python train.py --n_layer=14 --d_model=192 --n_head=6 --n_kv_head=6 --head_dim=64 --d_mlp=768 --vocab_size=833 --activation="tanh_gelu" --norm="layernorm" --norm_place="pre" --norm_eps=1e-05 --positions="learned" --qk_norm=false --attn_scale=0.125 --bias="all" --tie_embeddings=true --parallel_block=false --init="normal" --init_std_qkv=0.0559 --init_std_o=0.0395 --init_std_up=0.0559 --init_std_down=0.0 --optimizer="adamw" --lr=0.00211 --beta1=0.9 --beta2=0.99 --weight_decay=0.082 --lr_head=0.00393 --warmup_steps=246 --schedule="wsd" --decay_fraction=1.0 --decay_shape="pow" --final_lr_fraction=0.0 --batch_tokens=[32768, 65536, 131072] --seq_len=512 --doc_mask=false --train_tokens=599300000 --steps=8176 --dataset="wikipedia_en"
Each number is 128 + 24 x the weight over the matrix's rms, rounded and kept within 0 to 255. Layers, rows and columns count from 0.

# layer 4 MLP up, 768x192, rms 0.103, rows 733-749, columns 96-191
[[149 173 135 116  63 109 116 130 116 113 182 158 199 150 126 110 172 112 134 144 172 128  95 132 167 128 172 139 104 108  74 100 116 104 126 117 255 165 119 159 148  99 167 106 162 113 118  82 145 117 108 144 178 107  98 146  37 165 168  91 135  84 149 117 162 133  78 150 152  58 116 106  99 173 134 135 125 171 146  75 148 152 151 153 115 135 109 150 146 151 138  94 146 172 136  82]
 [119 121 112  90 125 125 134 143 111 128 151 116  99 108 126 133 137 127 103  95 205  97 125 192  91 125 184  83 135 103 121  91  98  80 126 146 100 117 136 134 102 129 135 137 161 107 118 110 177 141 129 130 128 170 152 159 175  94 104  82 136 111 119  99 152 113  92 132 137  77 130 135 105 111 148 119 123 116 134 128 132 130 204 190 153 107 174 134 158 169 108 100 138 166 144 148]
 [138 181 123 132 100 116 131 169  98 140 175 144 170 146 137 126 130 109 146 144 155 149 154 103 169 129 162 149 100 116  67 104 110  66 130 112 132 136 151 142  92 135 167 118 151 122 119 108 151 125 123 136 142  55 142 144 114 121 132 111 107 143 194 142 124 127 119 134 147 104 103 123 113 143 124 149 127 130 118 107 116 130 143 125 122 121 172  95  98 125 117 102 134 127 152  78]
 [135  82 131 124 113 115 122 134 159 128 156 122 161 152 183 164 155 162  74  86 166 122 144 158 111 119 105  83 133 139 139 136  94 109 154  97 150  75 177 122  80 151  54 129 140 111 110 113 143 111 119 131  95 129 122 164 133  95 112 130 112 125 144 108 166 122 130 163 148 138 127 104 137  95 114 118  73 108 103 107 177 106 132 169 137 137 142 169 136 119 104 132 144 141 147 130]
 [143 122  96 125  89 122 122 137 168 130 166 128 133 132 125 173 156 133 141 153 133 135 104 124  89 103 112 135  90 131  93 122 109  74 126  80 146 128 177 126 121 126 110 138 120 122 117 115 140 126  95 160 136  70 133 110 135 161 114  83 128 117 173 112 102 131 115 139 154 126 116 139  98 157 105 111  77  94 108 110 117 130 174 151 127 128 172 112 131 151 113 163 113 132 136 124]
 [137 113 129 122 112 112 119 145 166 105 171 109 137 127 155 115 136 152 133 119 124 126 128 135 117 148 139 124  92 131 129 137  77 116 131 119 146 119 135 142 132 104 122 131 102 108 130  87 117 121  74 148 112  94 107 123 131 119 130 109 140 126 152 115 128 112 103 163 123 125 161 106 117 159 128  99 107  83 124 120 123 153 159 132  85 153 163 159 147 138 105 119 117 129 144 154]
 [147 139 128 115 139 140 111 159  91 114 151 108 161 124 125  99 119 133 148  54 128  70 149 156 133 120 132 116  92 129 128 163 111 106 157 119 120 121 108 118 135 137  82 139 151 134 111 117 154 113 146 108  97 109 126 123 103 115 125 128 122 133 128 113 119 124 144 205 118  79  96 151 111 136 143  63 125 141 117 140 144 118 130 158 128 142 140 111 113 142  71  90 114 167 139 146]
 [120 168 107 117  79 121 142 142 149 122 129 145 126 120 132 145 182 159 111 105 157 129 128 128 130 137 138 108 130 144  98 155  96 102  88 131 163 114 149 128 112 123 133 142 132 123 156  97 162 144  87 128 155 114 114 134 147 112 124 113 132 104 119 142 106  89 111 135 169  84 131 160  77 155 161 131 104 136 124  98 146 142 165 135  77  92 156 127 126 153 133 118 163 126 159  94]
 [124  84 117  90 123 138 142 156 142 114 136  85  94 166 153  97 136 118 103 139 135 132 129 131 123 138 164  79 133 131  91 120  89 103  91 174 165 102 144 226 151 167 116 141 127 125 124  99 113 131  87 124 125 155 125 146 117 105 117 104  83  83 205 153  89 101 102 141 137 129 127 146  97 206 163 125 155 109 123  70 124 150 157 123 101 100 147 104 142 136  76 118 134 114 149 134]
 [114 128 159 123 116 137 121 153 127 133 152 109 163 115 121  92 144 155  95 132 145 140 135 121 125 126 100  92  95 127 119 127 115  96 117 163 100 119 178 158  86 118  64 103 127 111 110 116 171 115  78 116 132 148 123 124 140 123 119  83  97 129 134 147 147 119 125 131 117  89 161 121 130 143 153 141 147 141 121 128 135 122 163 142 120 154 103 110 160 139 102 169 122 143 140 124]
 [137 135 139 132 131 127 154 142 134 122 151 142 130 143 170 133 143 146 140 101 155 103 157 135 156 117 142 152 128 128  93 110 100  97 131 103 139  99 160 152 111 110 139 143 119 137 138 105 125 114 110 125 100 104 117 151 109 118 113 113  92 117 138 142 159 112 120 170 136 158 104 109 146 163 134 137 120 114 120  80 119 114 147 130 125 139 144  82 119 139  96 133  87 125 152 134]
 [123  92 113 106 113 116 131 117 146  84 151 150 133 153 144 147 154 164 104 135 129 118 123 166 114 163 167 121 134 133 119 125 108 131 122 120 145 138 141 163 132 128 144 128 111 101 140  86 113 132 140 152 163 121 136 168 155 113 101 123 119  95 123 144 128 113  75 134 124 120 142 138 125 121 126 134 136  93 151 108  98 148 191 120 148 134 162 130 139 144 151 122 142 126 155 159]
 [124 167 168 138 170  85 132 144 102 115 154 161 186  97 101 158 116 129 128 120 112 131 147 132 118 142  76  91  82 146 106 168 135 102 154 143 149 161 127 114 134 153  91 154 142 130 113 129 126 141 108 129 125  65 135 137 123  80 155 103 140 133 124 125 107  97 133 127 131 115 100 118 123 152 121  94 130 164 166 119 136 157 152 121 106 160 182 109 134 130 114  92 142 152 116 117]
 [163  95 115 155 154 129 135 153 134 114 143 141 151 121  96 150 114 115 115 146 136 128 133 171 151 128 147 117  88 128 119 133 107 127 144  86  87  82 156 180 112 112 170 148 172 125 123 103 132 106 102 133 104 110 163 130 115 135 118 126 126 142 131 189 139 119 127 130 133  77 162 140 119 106 151 137  82 161 107 114 110 131 137 115 145 119 112  49 126 157  90 142 122 139 144 115]
 [122 158 171  85 100 142 130  93 133 118 122 136 130 131 167 157 147  82 181 134 144 145 138 166 116 111 137 130 150 128 139 143  99 106 140 132 159 146 160 151 126  62 157 146  96 123 114 115 134 123 114 144 103 123 100 129 139 143 142 115 127 101 165 140 104 113 122 137 127  96 114 100  88 139  97 152  65 126 131  88  52 149 162 126 125 130 223 135 132 148 134 164 103 117 125 118]
 [149 112 182 129 116 117 114 135 129 110 167 143 138 126 116 143 163 155 102 104 135 109  81 111 146 130 103 161 121 134 109 157  87  95  79 100 161 138 135 151 119 115 137 141 140 116 149 103 124 114 133 162  97  78 119 105 116 121 100 103 104  67 104 157 102 134 112 131 164 117 123 155 119 198 131 154  92 152 127 101 117 132 134  98 140 139 128 105 152 126 120 140 122 168 142 121]
 [100 148 154  98 137 133 125 155 112 107 158 117 156 125 134 128 135 137 101 105 147 114 164 163 151 131 141 136 132 125 137 165  92 113 129 117 135 107 173 148 108 128 129 171 147 136 139 101 148 114 126 134 143 152 139 122 140 115  87 124 116  93 126 158 148 119 105 170 141 104 108 118 107 154 118  78  84  89 145 131 117 131 168 122  82 145 190 142 132 156 112 115 112 104 160  96]]
# layer 4 MLP down (transposed), 768x192, rms 0.0751, rows 733-748, columns 96-191
[[142  72  79 204 135 102 117 127 199 102 151 126 122 154 107  84  52 114 175 103 158  97 181 140 149 215 144 122  90 163 112 161  82 144 144 105 115 206 108 227 137 157 107 143 147 116 153 113 101  99 185 139 201  82 157  95 109 128  78 105 109 163 121 146  95 105 110 105 115 201 156  97 109 189  80 110 147 111  71  95 150  73 100 108 171 125 133 106  94 138 172 109 120  98 163 143]
 [ 70  88 126  78 153 128 100 112 141 153 138 160 110 106 108 145 128 128 139 165 108 126 108 111 134 146 114 163 161  89 101 173 181 124 116  75 148 115 162 107 112 123 125 110 128 105 110 173 144 176 116 128 127 148 167  92 137 149 121 130 115 117 110 124 107 121  73 132 147 141 144 146 123 142 132 116 129 155  93 151 139 216 151 104 135 130 119 131 134 125 113 210 157  80 204 148]
 [132  15 107 119 147 104 139  96 123 103  54 110 103 120 141  95 126 136 140 115 111 132 123 154  99 179 148 110 139 143 167 129 124 102 152 140 139 145 115 133 125 125  89 129 156  97 153 118 102 139 139 161 127 154  98 123  51 119 125 133 162 135 125 127  71 165 136 156 137 133 150  59 175 136 163 142 141 133  77 118 171 107 122 134 149 198 131 132 157 124 119 121 139  85  99 155]
 [147 134 112 141 145 154 147 119 106 117  56 107 134 152  99  86 105  94 149 106 150 125 112 119 161 122  99 174 129 143 111  90 160 117  86 154  86 119  99 148 144 108 144 101 132 132 122 108 153 160 151 100 144 144 168 108  98 125 111 127 140 165 116 160 114 112 135 120 109 137 119 123 144 155 129 139 150 116 146 114 143 140 117 101 156 122 127 135  86 112 127 132 149  68 130 131]
 [104  89 124  89  85 185  93  99  94 159 125 102 153 102 138 109 123 149 139  97 123  90 154 144 191 170 164 152 180 128 123 108 162 139 131 165  78 144 109  79 157 126 165 149 147 114 168 136 132 115 168 127 129 140 131 143 120 130 154 141 201 109 144 152 114 133 127 127 156 100 121  82 110 104 154 137 147 142 130 167  89 174 114 125 143 117 142 115 136 140  98  81 167 139 102 178]
 [ 69 105 130 148 145 105 145 153 158 137 190 145  82 118 130  92 148 138 135 146 154 125 108 123 120 118 133 108  66 125 142 162 138 111 137 176 116 125 125 109 123 110 101 130 107 120 121 117 125 137  77 133 121 137 101 126 151 147 117 155 111 138 157 114 100 118 174 125 111 159 201 122  73 119 117 116 143  93 135 135 132 152 112 126 127 138 117  99 140 132 163 143 117 154 138 159]
 [144 145 164 155 123 144 142 142 164 132  90 191 101  81 111 113 142  91 124 107 141 155 119 139 115 139 139 112 135 141 148 129 107 129 138 153 123 150 113  89  86  96 130 116  71 129 120 118 105 151 118 134 111 188  85 121  89 162 118 123 156 104 157 105 105 163 144 139 131 159 109 135 118 137 160 144 119 142 109 124 126 124 134 126 146  97 143 161 114 149 135 163 132 125 108 157]
 [107 125 152 144 113 144 183 140 139  85 172 136 153 155  94 130 155 109 139 160 144 201 135 126 116  97 139 121 118 132 127 148 106 143 116 116  95 146 146 140 145 150 112 186 136  85 130  69 157  79  74 133 145  85 107 132 149 117 150  92 166 102 113 136 113 119 171 124 114 131 147 153 116 159 100 102 121 105 166 149  67 158 152 115 118  95 143 129 144 152  99 123  69 145 121 131]
 [131  78 128 129 134 152 150 174 179 114 123 122 130  79 100 111  83 117  76 136 153 138 133 138  87 115  94  75 107 122 115 128 173  98  93 116 143 144 153  69  95 192  89 132 118  86 140 105 131 133 110 115 163 142 142 139 156 144  63 148 120 120 122 154 126 102 157 150 153 150 183 134  78  96 119  50 173 207  63 133 154 148  97 125 146 155 176 119 102 110 109 131 133 134 112 100]
 [161 109 119 128  97  90 141 109 108 119  77 150 123 165 131 165 187 139 127 108 137  79 131 132 156 131 146  93 163 143  88  82 188 122 129  95 171 140 132  84 146 104 130 162 150 166 104 128 111 131 107 141 128  96 102 135 143 113 108 137 115 107 125 124 135  92 133 159  96 125 149 156 111 103 136  88 134 129 132 143  95 138 101 103 141 132 165 150 126 142 165 129 139  93  97 154]
 [100 150 133 152 113 135 149 178 141 118 156 148 105 130 150 163 152 139 176 104 130 152 158 149 117  91 157 116 133 143 102 112 130 129 119 114 133 119 145 140 124 128 133 129 114  84 119 109 156 133  98 166 119 142 110 163 139 113 100 142  92 111 136  98 165 115 150  85 148 134 151 108 152 149  97 101 156  92 128 145 144 108 122 120 111 128 116  99 107 144 109 118 101 138 124  77]
 [133 112 128 160 109  91 140 113 133 130 126 162 141 124 137 126 136 142 132 127 158 114 114 151 107 147 158 120 132 135 139 123 158 116 124 110 137 113 131 143 131 141 151 122 103 121 119 144 163 105 136 139 163 154 161 146 124 120 103 116 137 141 131 133 133 128 186  98 158 115 106 139 123  80  82 131 163 129 130 143 126 100  92 114 157 119 161 117 107 100 132 140 133 115 115 152]
 [145 111  98 137 114 151 119 104 138 119 122 107 103 141 138 113  96 146 108 133 125 136  82 113 152 135 138 140 135 114 122 150 114 145 134 120 111 134 125 116 123 106 153 136 128 151 142 131 140 130 136 122 134 196 112 125 127 150 124 168 142 126 134  95 128 145 118 129 145 109 165 131 170 119 128 141 104 131 104 130 109 130 142 136 122 103  94 156 121 140 104 136 112 120 101 123]
 [175 117 112 154 169 141 111 131 155 118 130 136 190  97 140 127 104 150  90 125 122 132 111 150 143 125  86 147 122 145 183 167 132 149 136 174 139 150 150  99 121 130 138 133 150 107 110 101 117 139  98 130 131 156 130 140 112 135  85 131 123 124 138 178 130  93 128  99 126  99 158 151 112 154 164  90 129 127 145 137 139 106 120  88 119  81 181 109 122 144 110  88 123 131 134 129]
 [165  80 123 175 144 104 135 129 132  97  52 121 188 141 124  99  92 114 122 112  74  89 122 192 104 162 104 120 219 154 159 136 111 117 107 133 109 103 122 137 100 152  99 184 142 146 164  90 107  62 113 110 158 143 133 173 111 177 143 181 145 105 107 124  89 119 104  66 105 130 169 159 162 138  98 107 161 103 107 145 157 164 153 136 118  97 112 107 179 130 150  39 115  91  78 141]
 [195 138 131 148  93 119 151 151 156 118 135 128 130 124 105 131 189 122 141 109  99 132  93 127 123  98 148 146 111 160 106 128 136  84  96 165  99 127 114 149 140 116  95  98 108 135 138 116 120 124 105  72  86 164 144  77 155 114 174 139  70 130 114 139  81 137 153  95  85 110 170 121 126 171 141 124  85 122 120 147 112 135 114  91 167 154 114 110 125 158 138 134  98 188 140 124]]